Weights of a small GPT-style language model, trained from scratch on English Wikipedia.
Architecture: LayerNorm before each block, no biases in attention or MLP, tied embeddings.
Training: a variant of SOAP for these matrices, 850M tokens, 3241 steps.
Each number is 200 + 40 x the weight over its row's rms, rounded and kept within 0 to 999. Layers, rows and columns count from 0. The size before them is the row's rms in percent of the matrix's.

# up: layer 9 MLP up, 2048x512, rms 0.0773, rows 1864-1890, columns 256-383
# down: layer 9 MLP down (transposed), 2048x512, rms 0.0821, rows 1864-1890, columns 256-383
up1864,095,224,196,189,233,183,259,217,190,243,235,232,161,243,213,234,217,169,197,202,259,206,185,199,189,167,249,200,194,233,189,197,266,180,235,197,146,266,265,201,193,169,269,181,125,189,246,123,180,148,229,232,142,199,193,156,136,226,143,268,141,213,217,152,196,145,185,184,190,180,253,184,247,211,178,153,200,220,165,131,291,158,190,195,153,203,227,226,236,169,167,296,259,214,218,160,164,153,245,108,206,240,194,177,170,215,190,183,164,184,168,209,111,208,247,175,158,196,141,193,219,152,285,269,212,246,233,247,194
down1864,106,259,191,130,127,226,184,152,138,183,176,188,222,211,185,175,225,233,193,241,199,211,224,211,139,205,141,222,139,183,193,225,185,188,164,213,191,231,200,178,210,185,123,182,209,199,150,217,167,286,240,194,238,193,232,243,185,213,295,173,199,247,124,242,274,227,238,203,214,252,146,249,176,168,240,182,279,192,193,217,160,186,216,99,215,203,216,184,124,198,197,175,183,229,178,214,212,233,166,234,229,228,214,211,200,172,165,226,210,195,185,181,292,193,158,253,223,228,241,197,162,185,218,245,226,209,263,154,196
up1865,100,178,222,215,194,216,228,220,115,187,262,225,190,140,245,237,188,173,161,189,166,230,217,148,210,155,185,210,283,176,299,218,125,167,238,222,203,218,273,175,150,203,191,235,189,267,286,150,242,226,259,218,235,186,164,224,211,145,153,212,159,188,147,194,163,180,202,216,160,139,268,230,281,180,196,157,227,167,160,188,169,229,211,169,256,174,184,221,187,181,199,199,205,230,233,254,241,204,191,120,202,265,159,228,228,253,253,185,171,288,235,173,177,245,220,290,163,155,221,203,188,235,171,167,299,243,218,79,264
down1865,099,174,170,147,230,209,173,204,238,192,195,209,239,195,223,177,229,151,222,147,173,186,273,196,210,232,199,210,146,209,170,111,247,207,265,230,220,253,167,198,196,209,200,161,156,226,196,176,230,206,219,182,127,124,202,154,180,233,149,234,246,214,231,150,193,205,136,216,215,278,170,254,212,177,164,227,136,241,192,228,190,169,130,180,210,195,176,192,76,173,185,214,174,170,219,270,238,106,190,255,223,174,244,243,104,186,213,168,156,209,251,155,218,171,205,162,247,257,219,213,157,199,143,167,226,174,205,242,264
up1866,092,179,232,172,255,166,163,252,190,269,197,188,195,198,251,138,259,168,186,230,195,203,208,240,194,208,217,209,186,204,189,84,199,261,138,155,259,153,195,242,206,161,200,159,180,250,152,161,232,209,152,229,162,191,198,166,206,106,182,204,201,256,196,114,198,205,162,168,181,247,239,214,181,212,121,177,157,254,189,198,242,152,157,286,165,127,208,212,203,190,226,286,160,159,167,205,197,196,203,298,187,218,232,211,158,210,243,218,159,207,236,228,212,160,209,176,232,136,202,100,246,235,209,162,236,171,164,153,162
down1866,098,231,202,147,243,135,207,205,184,264,114,149,200,179,147,132,206,216,185,121,253,70,81,173,216,215,159,254,209,236,217,227,202,190,228,262,196,179,231,168,169,244,156,191,233,195,185,266,192,144,170,171,232,215,189,132,203,182,129,180,243,207,131,229,235,238,162,203,233,157,194,233,196,207,178,229,174,155,186,224,201,242,189,145,226,266,233,177,235,274,241,162,235,133,233,168,247,214,241,164,131,163,183,209,174,253,206,114,210,151,268,140,252,181,156,179,161,242,161,254,173,105,278,221,206,198,180,213,179
up1867,105,240,243,181,188,223,287,230,196,219,261,185,223,226,261,242,261,80,181,195,188,236,172,193,218,235,188,170,190,221,193,199,215,231,226,268,212,139,150,187,121,231,166,211,181,222,212,241,197,249,197,217,236,136,277,171,226,234,107,251,178,174,270,183,258,115,218,198,269,263,195,254,266,234,228,274,199,200,260,263,284,206,259,194,214,182,198,190,215,269,222,211,285,214,225,241,172,199,266,205,187,246,215,182,205,176,188,229,210,200,188,213,105,300,161,168,232,279,190,245,201,228,215,235,157,201,239,281,211
down1867,100,219,160,201,174,162,203,180,234,164,221,141,222,274,161,174,89,200,238,260,175,185,192,210,249,226,188,201,239,185,185,194,201,174,214,177,237,154,171,227,244,179,208,179,255,212,216,199,231,229,159,244,171,210,234,193,191,221,239,149,180,226,173,212,227,237,222,214,188,193,226,217,251,173,146,135,185,200,137,166,188,132,223,206,175,238,207,184,209,213,173,179,137,258,214,176,189,169,200,214,156,156,241,234,162,186,139,205,196,217,201,218,259,58,172,172,216,125,201,160,142,138,217,172,297,176,146,192,261
up1868,094,184,134,240,205,198,239,221,190,218,158,183,147,230,247,226,154,198,198,155,191,213,194,133,170,172,129,214,218,284,185,288,215,188,215,217,208,229,251,131,113,176,167,275,164,170,246,264,252,232,236,243,218,177,207,245,142,237,202,170,215,229,163,224,179,184,181,132,197,213,238,234,239,241,201,238,158,132,190,164,179,148,200,227,219,309,217,195,202,109,182,279,171,259,271,183,192,209,208,215,246,88,246,202,217,194,170,189,126,208,185,212,258,230,161,176,236,172,245,190,235,226,223,178,214,174,247,231,210
down1868,105,254,217,202,161,212,176,168,282,202,227,179,283,115,208,168,224,204,214,211,199,204,255,180,144,228,198,176,154,222,205,265,182,179,178,168,175,186,247,227,268,222,194,201,137,115,126,185,227,150,220,198,270,167,232,239,169,144,211,125,177,233,201,228,238,171,262,200,159,240,221,179,196,152,178,183,223,158,247,167,183,260,251,151,198,172,204,231,240,166,193,210,234,174,172,206,169,187,237,78,244,196,132,188,175,140,234,177,216,208,160,151,195,274,168,204,299,215,167,140,128,150,146,192,239,209,171,81,208
up1869,093,245,244,167,208,165,213,214,210,149,207,164,159,211,236,234,289,214,197,155,171,204,259,207,165,166,183,224,183,183,142,198,277,279,191,192,213,201,168,143,237,219,184,220,210,179,292,200,175,212,206,249,204,193,197,181,223,126,179,104,204,227,189,164,190,131,253,248,191,243,211,195,201,243,215,164,138,185,167,236,200,170,196,218,220,185,186,190,217,272,215,120,162,246,255,245,204,155,176,182,160,241,170,234,178,186,168,224,256,185,180,160,223,140,160,208,209,169,243,265,149,203,131,191,189,192,225,231,186
down1869,106,174,144,223,204,164,260,184,229,168,198,187,134,242,180,233,186,179,173,184,205,163,218,260,208,198,189,199,228,214,240,153,162,140,189,177,202,274,110,103,181,122,297,245,224,200,197,175,225,219,217,105,227,164,256,228,217,280,222,231,219,178,167,272,214,185,181,170,238,251,233,173,182,173,194,209,189,246,251,260,215,253,188,237,198,223,286,203,216,181,224,224,199,125,194,159,269,185,276,247,218,188,220,235,239,173,233,160,197,232,220,214,199,218,143,86,209,157,272,142,217,239,247,210,180,192,122,152,268
up1870,097,257,183,231,193,199,149,183,184,273,243,242,199,180,220,185,187,165,191,272,205,202,185,201,259,199,229,168,200,113,189,205,206,152,160,196,197,194,195,248,150,178,218,145,124,221,244,244,152,219,234,125,202,186,219,197,114,210,176,194,206,186,225,128,276,100,125,275,173,170,280,189,185,141,134,231,156,154,175,208,214,200,219,192,188,127,200,147,174,235,159,209,163,160,187,218,177,193,221,172,199,203,207,250,209,179,205,199,162,169,186,217,143,205,144,209,212,210,244,181,215,218,167,193,218,89,184,255,194
down1870,097,197,253,236,241,157,220,213,210,197,184,142,202,163,188,147,129,220,257,154,225,176,250,215,216,184,256,202,137,215,133,198,233,250,274,207,186,235,212,165,188,225,187,229,206,223,153,195,254,179,173,257,140,195,170,207,269,259,194,140,168,248,181,275,159,193,260,239,262,164,171,127,136,221,268,185,228,257,235,217,260,194,160,171,231,238,231,233,194,157,202,231,290,194,111,140,188,217,182,172,186,125,178,197,130,186,209,203,235,206,210,158,180,148,153,213,191,116,244,241,248,218,197,195,177,293,176,158,190
up1871,095,176,150,210,199,246,189,231,245,210,213,124,213,203,203,217,195,209,200,204,172,219,278,136,216,175,234,143,211,186,199,260,198,153,246,268,165,143,123,163,164,183,159,247,185,183,218,211,209,232,210,212,175,214,177,171,185,252,125,162,213,96,146,187,164,224,164,209,198,176,128,317,212,167,206,146,242,136,129,187,187,266,254,175,181,196,200,216,178,257,182,182,213,233,220,276,200,201,206,122,191,142,188,193,167,261,258,171,112,230,268,181,213,232,260,164,220,215,234,227,156,211,227,206,245,194,200,221,211
down1871,090,174,174,138,263,138,205,189,176,161,274,205,206,213,211,187,106,248,172,208,211,196,186,233,170,239,150,249,191,277,219,191,240,203,206,190,196,225,103,232,137,147,144,169,242,200,172,129,198,293,179,118,220,253,108,223,215,152,188,191,151,263,147,251,166,150,275,184,176,194,210,202,187,231,223,221,260,183,222,282,161,176,184,167,117,226,175,214,232,192,211,166,260,152,246,180,212,187,140,316,208,231,188,142,212,190,108,143,228,200,148,155,240,196,232,237,141,194,223,200,208,219,214,192,212,193,163,193,135
up1872,095,184,197,231,265,190,223,178,174,214,182,214,181,166,274,220,243,231,261,278,209,172,220,167,168,234,157,231,127,190,208,184,234,262,241,214,165,237,126,225,186,234,156,172,215,249,173,247,189,155,118,226,140,198,200,167,278,169,174,191,254,291,178,229,231,200,245,212,188,231,233,254,231,130,198,280,196,148,176,201,125,194,111,196,172,254,179,230,153,236,160,241,154,208,194,249,269,268,165,275,205,203,193,199,238,191,267,169,132,189,199,227,209,228,202,265,170,236,246,231,178,131,154,214,158,194,121,183,213
down1872,095,268,210,218,160,226,186,261,235,193,174,226,257,219,247,241,111,176,209,207,219,248,187,302,283,181,202,166,164,205,241,164,199,182,165,206,159,140,144,226,150,159,209,213,103,147,248,142,289,189,156,230,260,201,247,132,209,210,212,190,182,168,264,157,217,238,256,160,140,177,210,172,101,181,203,210,209,185,247,216,196,230,206,182,203,177,139,140,218,177,149,231,276,227,213,129,208,185,229,242,170,196,251,248,164,272,139,159,196,137,192,234,148,160,173,173,265,187,185,175,186,183,177,146,156,205,231,248,154
up1873,102,187,131,176,183,230,235,297,224,157,225,192,203,172,175,217,219,171,156,270,224,197,198,144,189,229,224,176,232,131,162,241,137,162,244,157,236,244,254,230,213,176,244,282,264,125,139,132,181,190,138,160,223,194,195,203,193,243,202,167,176,201,236,188,80,102,272,201,200,156,193,173,148,162,113,250,253,147,176,239,231,67,215,189,165,204,212,205,215,163,203,161,221,193,261,213,245,187,206,137,193,214,190,239,265,220,212,273,148,198,197,203,233,152,208,163,315,163,173,278,190,191,258,194,163,188,262,205,221
down1873,105,98,139,151,163,154,192,219,238,269,244,264,197,161,172,148,266,114,211,309,170,182,224,193,193,229,258,253,262,149,182,229,144,201,236,170,215,325,154,130,232,223,152,193,187,201,233,181,262,199,183,218,137,185,232,170,208,123,203,223,181,290,152,221,166,141,158,276,246,216,275,166,127,154,166,262,221,220,212,260,115,145,235,183,161,215,203,175,138,192,119,135,111,219,199,199,248,133,222,213,221,233,249,203,159,223,171,214,160,163,252,179,230,183,190,166,185,217,181,169,176,171,149,209,263,168,215,201,243
up1874,096,240,179,183,222,184,196,243,208,198,210,130,194,145,141,232,292,192,200,232,228,147,217,258,180,164,162,232,226,241,181,164,190,108,257,243,174,167,173,186,251,147,205,213,210,200,165,277,191,183,230,241,175,199,236,191,247,210,198,166,176,159,251,141,184,265,229,105,186,231,225,226,207,169,215,185,225,244,294,212,160,275,166,212,213,191,116,211,173,254,146,151,202,234,211,200,159,198,240,126,162,117,164,227,198,117,228,173,237,167,182,173,252,278,211,221,302,231,178,209,285,202,305,192,241,261,242,196,198
down1874,102,162,168,160,259,245,176,122,217,279,170,188,259,179,166,152,170,182,185,187,153,240,247,148,173,137,248,202,179,271,162,201,218,184,235,74,163,215,245,220,154,200,221,124,143,166,205,136,87,258,172,219,192,198,161,177,198,189,180,209,201,283,236,173,204,222,206,227,246,193,127,257,207,257,190,245,231,175,289,160,119,201,200,94,182,219,200,276,186,179,201,234,142,182,181,116,181,166,131,216,154,188,233,218,192,172,238,191,135,262,236,198,233,258,188,194,225,154,200,225,189,162,207,222,235,230,235,170,143
up1875,115,259,108,282,200,223,170,200,186,218,162,206,276,202,202,174,228,203,200,207,172,265,266,222,231,192,204,210,212,207,230,198,254,132,251,244,214,255,161,239,194,210,184,202,234,228,228,149,195,165,191,232,187,164,213,201,183,162,197,119,256,259,177,238,160,152,157,215,203,147,235,238,212,191,311,272,199,197,165,245,224,161,198,240,220,210,281,181,238,203,163,181,202,249,205,179,203,183,175,166,131,204,119,187,125,195,149,292,331,254,303,221,128,235,208,224,200,206,291,242,210,189,125,159,269,122,141,166,242
down1875,127,126,133,194,185,224,178,179,264,205,187,235,231,222,263,200,166,270,209,172,132,166,195,212,207,186,206,189,159,249,252,154,167,215,169,222,120,166,196,180,226,216,181,195,209,238,185,134,204,186,197,221,189,207,242,298,242,166,217,154,182,96,212,106,207,187,178,240,154,172,188,212,139,193,204,249,228,243,129,216,259,206,240,194,196,197,201,247,141,218,199,225,168,279,189,190,145,63,254,170,186,121,210,202,204,189,152,96,219,213,250,180,165,215,217,180,242,147,232,263,182,202,170,149,250,151,204,221,233
up1876,111,180,198,235,143,218,218,160,195,122,182,210,185,189,181,135,195,143,186,167,229,260,183,199,201,163,257,109,137,161,207,173,128,193,257,174,226,270,204,171,226,197,175,213,269,197,233,251,226,143,168,168,149,192,153,195,202,231,230,219,195,287,233,192,223,162,190,160,221,156,106,172,229,247,191,239,215,200,212,141,268,230,238,257,138,209,213,227,158,106,181,200,141,198,93,191,118,190,174,189,182,182,171,215,193,199,282,198,174,277,235,222,240,124,149,219,227,145,203,253,217,172,241,215,197,287,175,115,155
down1876,107,199,157,187,252,167,161,255,166,173,181,185,162,252,221,159,211,194,165,241,203,152,172,198,163,148,228,169,206,255,209,215,204,194,204,135,230,301,190,262,193,250,247,181,245,234,173,209,220,207,156,162,191,255,123,158,205,230,201,179,165,147,252,175,169,282,223,210,233,178,251,201,194,224,212,198,164,143,149,167,176,195,207,220,185,253,146,176,157,191,142,154,111,220,229,150,214,193,265,248,196,163,188,237,192,250,230,213,200,214,165,217,190,174,155,146,187,194,132,223,255,125,178,183,155,149,127,142,126
up1877,097,161,205,164,259,157,241,180,178,188,174,133,141,239,169,192,171,231,250,192,159,210,236,203,143,159,194,275,125,256,164,135,198,114,169,158,114,80,250,230,281,166,201,170,173,160,229,172,195,106,269,221,203,201,163,115,146,148,235,164,289,254,162,222,167,71,208,200,152,217,241,195,162,101,274,206,212,168,183,178,191,213,185,212,197,174,131,184,267,246,187,225,175,204,238,170,177,149,219,175,144,287,197,157,204,222,246,193,167,154,183,218,132,141,163,231,192,237,253,235,210,248,236,186,205,165,199,146,150
down1877,098,180,217,214,203,209,284,181,239,103,272,232,299,125,180,226,248,192,160,225,219,173,189,279,234,128,236,158,224,176,169,148,270,236,171,220,212,195,167,199,158,200,156,273,181,229,187,261,221,255,184,183,212,160,211,188,236,184,233,221,140,149,215,237,203,315,151,226,175,217,239,159,198,247,140,248,225,202,170,219,155,191,237,205,153,217,193,148,153,132,198,264,241,212,137,187,196,90,238,261,196,222,200,204,190,171,179,144,174,170,233,242,151,306,182,167,153,138,175,182,264,215,158,239,222,231,195,131,179
up1878,099,139,190,217,228,235,235,248,192,174,215,228,246,223,131,199,279,202,170,193,206,160,178,193,167,217,187,189,178,216,298,130,202,223,169,237,180,235,198,170,244,218,195,186,174,167,155,178,229,179,128,173,204,204,202,141,172,190,165,201,181,90,110,143,228,202,214,182,160,206,191,225,112,143,173,257,197,199,192,242,152,226,257,198,215,97,234,182,196,234,227,164,151,238,130,289,192,183,317,256,152,245,179,191,162,150,217,206,213,259,95,220,246,195,291,253,210,242,228,219,171,176,150,241,263,185,188,167,219
down1878,105,227,240,252,190,126,147,165,178,258,188,182,227,199,168,166,193,261,214,168,187,309,205,205,227,250,176,223,162,142,197,193,179,246,139,273,218,187,177,143,231,191,168,188,207,179,169,151,256,187,224,196,226,166,186,219,166,231,232,158,231,139,256,141,170,225,236,181,207,255,216,177,173,253,184,185,140,143,124,214,184,168,254,185,254,201,138,197,226,205,139,162,236,194,224,153,145,219,242,164,270,210,188,171,180,230,201,174,124,193,189,254,157,171,219,178,194,224,257,219,260,250,233,242,280,192,182,102,109
up1879,096,149,159,240,149,133,179,130,185,270,214,183,171,219,260,228,198,170,179,230,143,197,201,244,212,342,174,151,157,182,241,244,158,210,233,185,186,234,191,260,223,238,196,226,221,210,197,210,230,246,216,262,254,152,212,136,194,183,220,187,308,173,212,275,211,229,271,198,225,250,217,269,207,136,214,191,163,259,195,235,208,158,203,162,197,157,175,213,241,175,203,195,240,158,209,261,154,173,203,177,171,184,188,220,116,173,243,226,213,215,202,111,189,254,250,293,197,204,143,144,236,114,259,177,191,198,103,234,170
down1879,101,211,200,148,167,193,221,190,243,216,184,192,283,162,236,210,117,213,171,261,199,161,197,220,205,238,228,215,207,281,209,239,159,140,180,272,284,155,170,173,85,225,239,164,175,195,186,189,138,129,133,240,173,253,212,148,200,240,156,221,271,226,221,196,191,151,165,214,182,243,231,277,189,182,155,254,224,169,210,271,180,201,169,166,258,153,156,265,86,197,213,218,183,259,251,177,253,207,203,237,204,253,158,239,190,156,182,211,214,154,137,230,224,214,257,184,208,170,140,227,239,242,119,209,194,205,193,211,268
up1880,103,199,181,185,235,255,173,189,229,181,159,203,179,188,152,137,220,209,173,140,173,186,222,191,263,161,177,236,145,176,193,161,267,165,167,246,112,178,129,176,157,220,164,196,203,136,222,168,172,154,156,175,227,191,210,173,252,179,178,191,173,180,261,144,180,228,128,258,242,165,168,255,119,183,161,256,200,220,178,171,179,193,191,213,176,213,214,161,182,191,216,121,261,241,202,231,250,184,187,244,141,175,186,216,215,198,175,223,208,129,156,208,145,169,182,143,123,211,177,193,193,252,233,170,240,301,62,190,115
down1880,101,186,171,230,220,192,208,141,191,209,237,173,161,211,144,146,206,228,264,230,161,217,231,208,160,212,247,290,271,215,269,215,161,311,254,156,307,248,250,137,199,250,184,172,124,205,240,207,163,251,264,171,176,212,207,159,172,166,237,186,222,194,202,177,194,156,241,137,194,280,237,193,246,142,197,192,191,194,220,170,177,186,257,224,226,143,191,252,202,137,157,187,80,212,212,206,206,241,204,198,257,139,200,188,143,179,163,218,228,280,225,203,213,203,201,222,261,219,180,253,199,205,162,208,150,187,230,264,273
up1881,108,184,338,174,248,147,153,202,236,189,191,216,211,257,192,226,189,138,202,172,208,226,225,186,233,234,189,221,257,178,240,248,229,225,178,188,185,196,152,182,233,227,207,252,236,200,202,218,237,153,239,210,212,247,187,135,190,120,192,212,198,247,233,242,178,209,231,223,124,190,288,136,238,219,188,165,220,176,257,208,126,233,197,106,239,226,117,139,181,157,215,176,205,232,260,197,233,208,182,195,148,234,224,174,227,263,145,196,175,150,270,200,224,122,155,221,203,204,230,194,227,190,157,134,186,208,184,187,227
down1881,111,290,244,226,200,129,178,252,227,230,201,180,205,193,223,133,178,201,151,125,232,170,216,197,249,204,156,206,195,201,292,191,239,187,174,185,124,295,237,210,119,257,204,206,161,237,205,151,156,115,275,198,198,177,107,188,281,283,181,213,257,228,266,158,158,173,217,152,314,193,184,185,206,197,249,205,219,222,206,169,224,199,115,219,164,222,202,242,257,262,151,150,220,288,155,172,244,170,152,207,227,189,210,175,140,115,203,238,254,185,242,138,152,106,264,185,210,210,274,235,216,229,290,245,102,251,200,194,170
up1882,100,159,263,211,259,267,155,222,181,226,165,245,162,170,182,244,296,229,122,182,163,184,203,160,248,163,291,163,225,199,200,252,191,144,184,155,171,158,135,181,207,178,290,248,140,159,230,218,182,261,227,238,207,147,229,182,224,239,177,99,160,123,143,188,160,127,223,203,188,253,211,142,177,194,253,228,233,212,244,198,235,198,172,246,236,251,248,226,188,154,153,185,190,200,242,199,302,170,138,123,164,184,181,199,218,164,175,208,199,214,247,187,281,228,199,229,174,171,221,246,224,135,220,192,152,171,242,271,202
down1882,099,211,222,210,183,230,146,219,171,118,144,223,187,187,235,250,240,159,180,225,186,311,286,278,196,184,198,217,166,229,217,167,239,231,218,248,200,226,338,269,109,172,83,222,239,255,173,286,166,217,142,154,162,144,105,179,204,152,232,124,227,213,219,219,221,137,195,245,222,200,235,217,191,185,223,211,180,120,261,136,152,270,174,270,199,254,177,165,264,278,228,221,171,199,203,195,176,157,112,290,216,203,173,190,186,246,170,227,239,211,245,262,153,251,236,218,185,228,184,198,175,256,165,224,185,151,190,195,164
up1883,102,300,134,175,65,163,227,196,218,236,203,134,171,151,179,168,174,244,233,137,140,181,188,239,161,252,245,156,198,208,222,217,206,214,162,211,239,169,212,236,159,245,155,248,230,225,200,149,172,216,178,126,229,196,124,237,197,179,183,225,198,217,97,230,149,200,168,252,186,265,240,170,181,168,199,181,254,242,194,210,187,243,140,198,177,139,201,221,186,199,200,200,171,201,252,169,242,173,192,221,252,213,169,64,184,206,139,77,165,181,172,231,186,217,186,221,217,282,151,180,221,254,226,194,192,202,234,189,258
down1883,110,150,231,186,267,286,173,169,182,151,202,198,222,245,266,224,194,225,164,131,232,241,188,250,248,210,223,177,134,216,178,189,247,181,91,285,184,225,158,147,170,147,157,286,185,225,164,213,194,209,204,253,183,239,231,257,227,149,177,155,147,210,265,179,151,279,195,294,271,187,220,209,137,225,174,133,145,227,182,159,205,156,285,222,162,214,238,200,214,209,133,243,197,184,178,239,197,163,187,262,171,195,219,262,193,202,179,191,221,274,188,176,222,202,235,232,148,145,199,220,249,191,178,220,254,157,204,190,218
up1884,095,168,227,161,173,186,156,218,202,194,157,233,174,183,170,246,212,282,119,176,196,175,201,178,138,169,106,144,207,171,218,220,223,187,239,180,174,148,152,158,144,132,239,170,198,167,159,206,173,215,216,187,177,185,237,207,174,203,223,193,212,212,229,200,283,166,238,88,214,214,226,161,130,143,228,149,171,254,233,200,167,171,240,179,122,215,270,186,215,179,197,212,142,186,201,204,221,239,180,239,188,172,130,218,290,190,236,233,303,244,178,182,179,136,197,208,247,206,146,138,149,197,208,197,193,136,238,133,191
down1884,099,196,206,193,165,225,182,197,210,230,242,180,132,113,182,141,168,198,213,203,295,184,268,217,234,255,187,172,178,173,162,203,274,216,160,197,210,223,199,263,134,205,170,219,223,174,266,191,207,144,217,216,153,149,149,155,225,211,179,219,164,202,213,247,245,229,211,146,250,202,225,186,223,179,171,196,213,178,130,159,139,224,167,192,207,125,194,212,200,195,184,212,138,171,171,246,177,191,175,188,171,186,280,164,139,161,231,183,201,169,224,150,226,204,234,178,189,128,287,167,192,254,176,206,144,241,177,199,170
up1885,102,185,246,235,160,65,211,160,191,179,176,189,232,173,240,216,209,205,199,165,219,260,173,247,194,166,158,246,182,164,191,153,209,256,222,215,204,165,245,153,194,235,202,206,217,217,225,228,266,168,184,170,194,137,231,144,274,203,141,133,158,185,241,197,145,309,184,257,185,272,189,183,226,180,199,158,266,182,237,185,215,183,222,215,234,159,180,244,165,209,196,67,146,204,148,224,148,243,173,170,237,237,172,199,180,238,137,141,211,172,142,202,225,192,200,107,137,224,237,223,143,256,184,126,148,180,217,140,244
down1885,098,160,157,127,198,259,214,215,219,226,228,237,207,214,214,164,144,194,204,268,232,145,234,188,186,150,192,168,239,289,208,213,234,111,218,219,180,149,205,188,123,293,189,268,219,259,234,184,176,199,224,188,226,182,260,170,186,231,258,237,134,188,187,189,235,186,236,185,176,263,171,170,210,162,172,253,215,151,172,178,199,135,164,180,186,132,224,192,247,208,214,245,233,197,204,227,224,175,239,209,243,191,240,225,194,217,270,173,218,206,179,229,182,215,164,273,210,211,197,209,224,183,183,208,207,204,224,224,232
up1886,101,162,205,255,216,162,160,208,188,180,118,161,285,186,236,124,196,223,153,173,226,146,171,195,218,192,228,180,287,254,119,188,180,186,235,160,292,243,235,129,210,189,214,197,231,211,187,187,211,255,139,204,184,234,137,233,179,207,173,179,285,207,211,222,168,227,163,283,193,113,223,150,171,135,276,276,273,225,186,247,156,241,200,96,179,198,223,213,249,191,261,217,126,205,224,240,207,264,235,149,168,219,176,220,202,166,151,176,208,138,258,246,222,209,178,201,204,268,256,229,201,228,192,206,227,237,244,173,234
down1886,104,254,217,170,197,249,228,225,179,207,206,177,152,170,180,204,282,250,238,136,185,223,233,211,223,142,196,231,153,141,277,161,232,236,200,247,155,259,260,182,227,206,233,155,209,173,164,158,242,201,210,216,200,256,185,198,217,208,201,150,164,216,242,189,246,229,196,244,173,350,195,152,182,202,149,147,247,108,171,196,184,177,150,248,196,207,193,188,187,279,207,198,262,279,217,208,189,225,249,199,281,155,235,210,302,237,147,204,197,218,238,105,243,232,173,179,193,147,219,211,137,241,248,164,201,219,220,227,155
up1887,102,251,254,185,160,127,161,284,162,191,161,227,182,197,193,212,216,270,176,217,297,250,189,196,93,279,199,198,189,235,185,291,210,195,142,235,175,101,172,175,150,249,220,225,173,179,207,147,217,215,168,170,181,206,162,231,188,202,233,144,191,239,190,227,222,156,194,228,177,175,240,198,169,182,268,210,244,194,180,125,261,176,124,226,186,188,250,221,146,180,242,204,230,175,176,181,203,245,252,241,137,193,180,217,267,253,218,215,175,216,182,236,235,242,144,250,196,177,210,173,155,228,210,178,203,187,185,158,174
down1887,108,235,221,218,190,183,189,139,213,179,242,161,133,164,274,119,217,226,248,244,258,181,174,163,173,230,136,184,215,246,241,226,254,201,215,260,216,255,237,190,132,161,191,195,303,132,206,257,209,175,175,188,148,220,157,162,244,156,200,213,231,194,184,155,181,224,125,155,223,194,227,220,171,218,243,189,167,139,217,262,202,112,176,191,238,156,227,195,185,165,231,226,165,179,236,279,156,186,191,168,181,153,246,148,248,173,165,205,249,203,264,146,182,178,193,209,177,159,177,188,217,177,208,165,214,229,169,219,249
up1888,102,206,206,254,209,222,141,152,175,135,138,191,252,173,166,212,147,116,135,172,243,251,228,201,217,196,175,139,186,127,216,197,192,171,197,156,196,221,182,216,197,185,196,217,206,216,232,242,172,224,195,167,215,169,147,240,180,177,167,215,237,214,99,152,215,154,99,142,258,217,146,239,234,188,281,251,226,267,259,234,134,245,268,137,175,210,268,209,176,182,262,250,195,195,209,160,243,164,216,212,194,148,268,253,130,235,172,204,182,241,207,145,246,199,156,223,128,253,213,239,252,233,121,170,179,181,201,237,213
down1888,108,180,141,196,238,171,230,165,236,270,155,108,164,196,208,161,179,179,215,232,220,173,172,212,217,179,243,142,214,175,106,221,223,205,171,195,240,234,232,197,147,217,184,199,129,156,169,151,329,254,234,168,261,229,106,109,243,223,174,182,206,206,189,235,295,217,200,218,174,220,188,165,212,152,188,271,268,207,227,184,254,218,198,234,219,196,177,186,200,111,212,187,197,166,292,234,133,221,197,208,196,140,237,136,178,198,192,197,166,188,233,222,230,170,229,242,147,145,202,193,215,223,201,189,286,240,209,204,194
up1889,104,87,226,216,159,219,172,246,235,135,232,235,170,164,229,193,130,183,192,173,245,207,192,158,214,188,157,227,254,200,215,222,167,231,130,234,166,203,198,244,204,174,265,126,207,173,174,168,214,126,183,134,188,186,202,177,269,218,231,142,147,200,269,254,170,190,244,243,182,191,151,165,168,176,141,178,200,166,316,160,115,227,158,186,194,202,284,242,179,222,160,175,199,201,172,226,263,241,195,214,218,159,94,253,203,172,228,148,208,179,170,209,201,164,185,251,240,235,244,281,160,193,205,253,139,166,74,129,233
down1889,106,217,236,163,212,268,166,147,220,171,255,210,191,180,159,168,237,188,145,162,209,104,136,200,167,168,185,208,246,192,124,259,215,258,188,183,165,139,225,275,193,215,249,132,199,198,196,207,152,212,119,188,164,207,203,268,207,223,200,136,196,190,169,147,242,164,241,245,178,222,190,142,214,202,216,196,239,228,212,224,208,175,289,177,167,233,185,237,193,234,140,166,217,169,121,198,219,210,151,191,153,215,164,124,252,225,223,179,237,187,284,211,203,194,227,205,117,235,231,175,162,203,148,218,200,206,184,208,178
up1890,108,172,113,202,234,154,195,238,181,260,173,262,263,167,149,143,179,188,185,110,149,217,203,145,267,174,251,230,201,164,207,271,182,255,308,146,186,184,196,157,167,141,198,227,186,253,262,147,130,257,262,191,182,165,178,238,219,175,236,193,157,168,155,186,239,210,179,205,210,145,224,167,161,165,240,240,145,261,237,150,197,170,278,209,173,226,251,159,181,152,162,186,149,228,217,215,196,185,210,198,150,197,190,194,208,134,164,187,314,246,139,240,185,188,192,273,225,272,182,235,231,198,174,194,186,167,172,208,122
down1890,105,143,156,174,138,155,192,268,314,234,215,184,270,199,255,196,201,230,107,279,161,82,167,231,164,203,183,111,242,269,231,292,195,164,213,180,175,151,245,173,193,202,228,171,237,199,156,182,214,161,194,264,200,190,229,187,203,220,158,230,162,173,149,165,152,165,165,155,121,227,202,164,175,126,262,244,144,206,183,219,235,242,306,256,194,241,275,183,227,285,194,236,191,98,204,182,220,267,118,187,171,191,170,219,152,151,194,201,334,225,240,288,178,194,185,145,180,201,91,214,159,113,140,197,200,183,204,219,200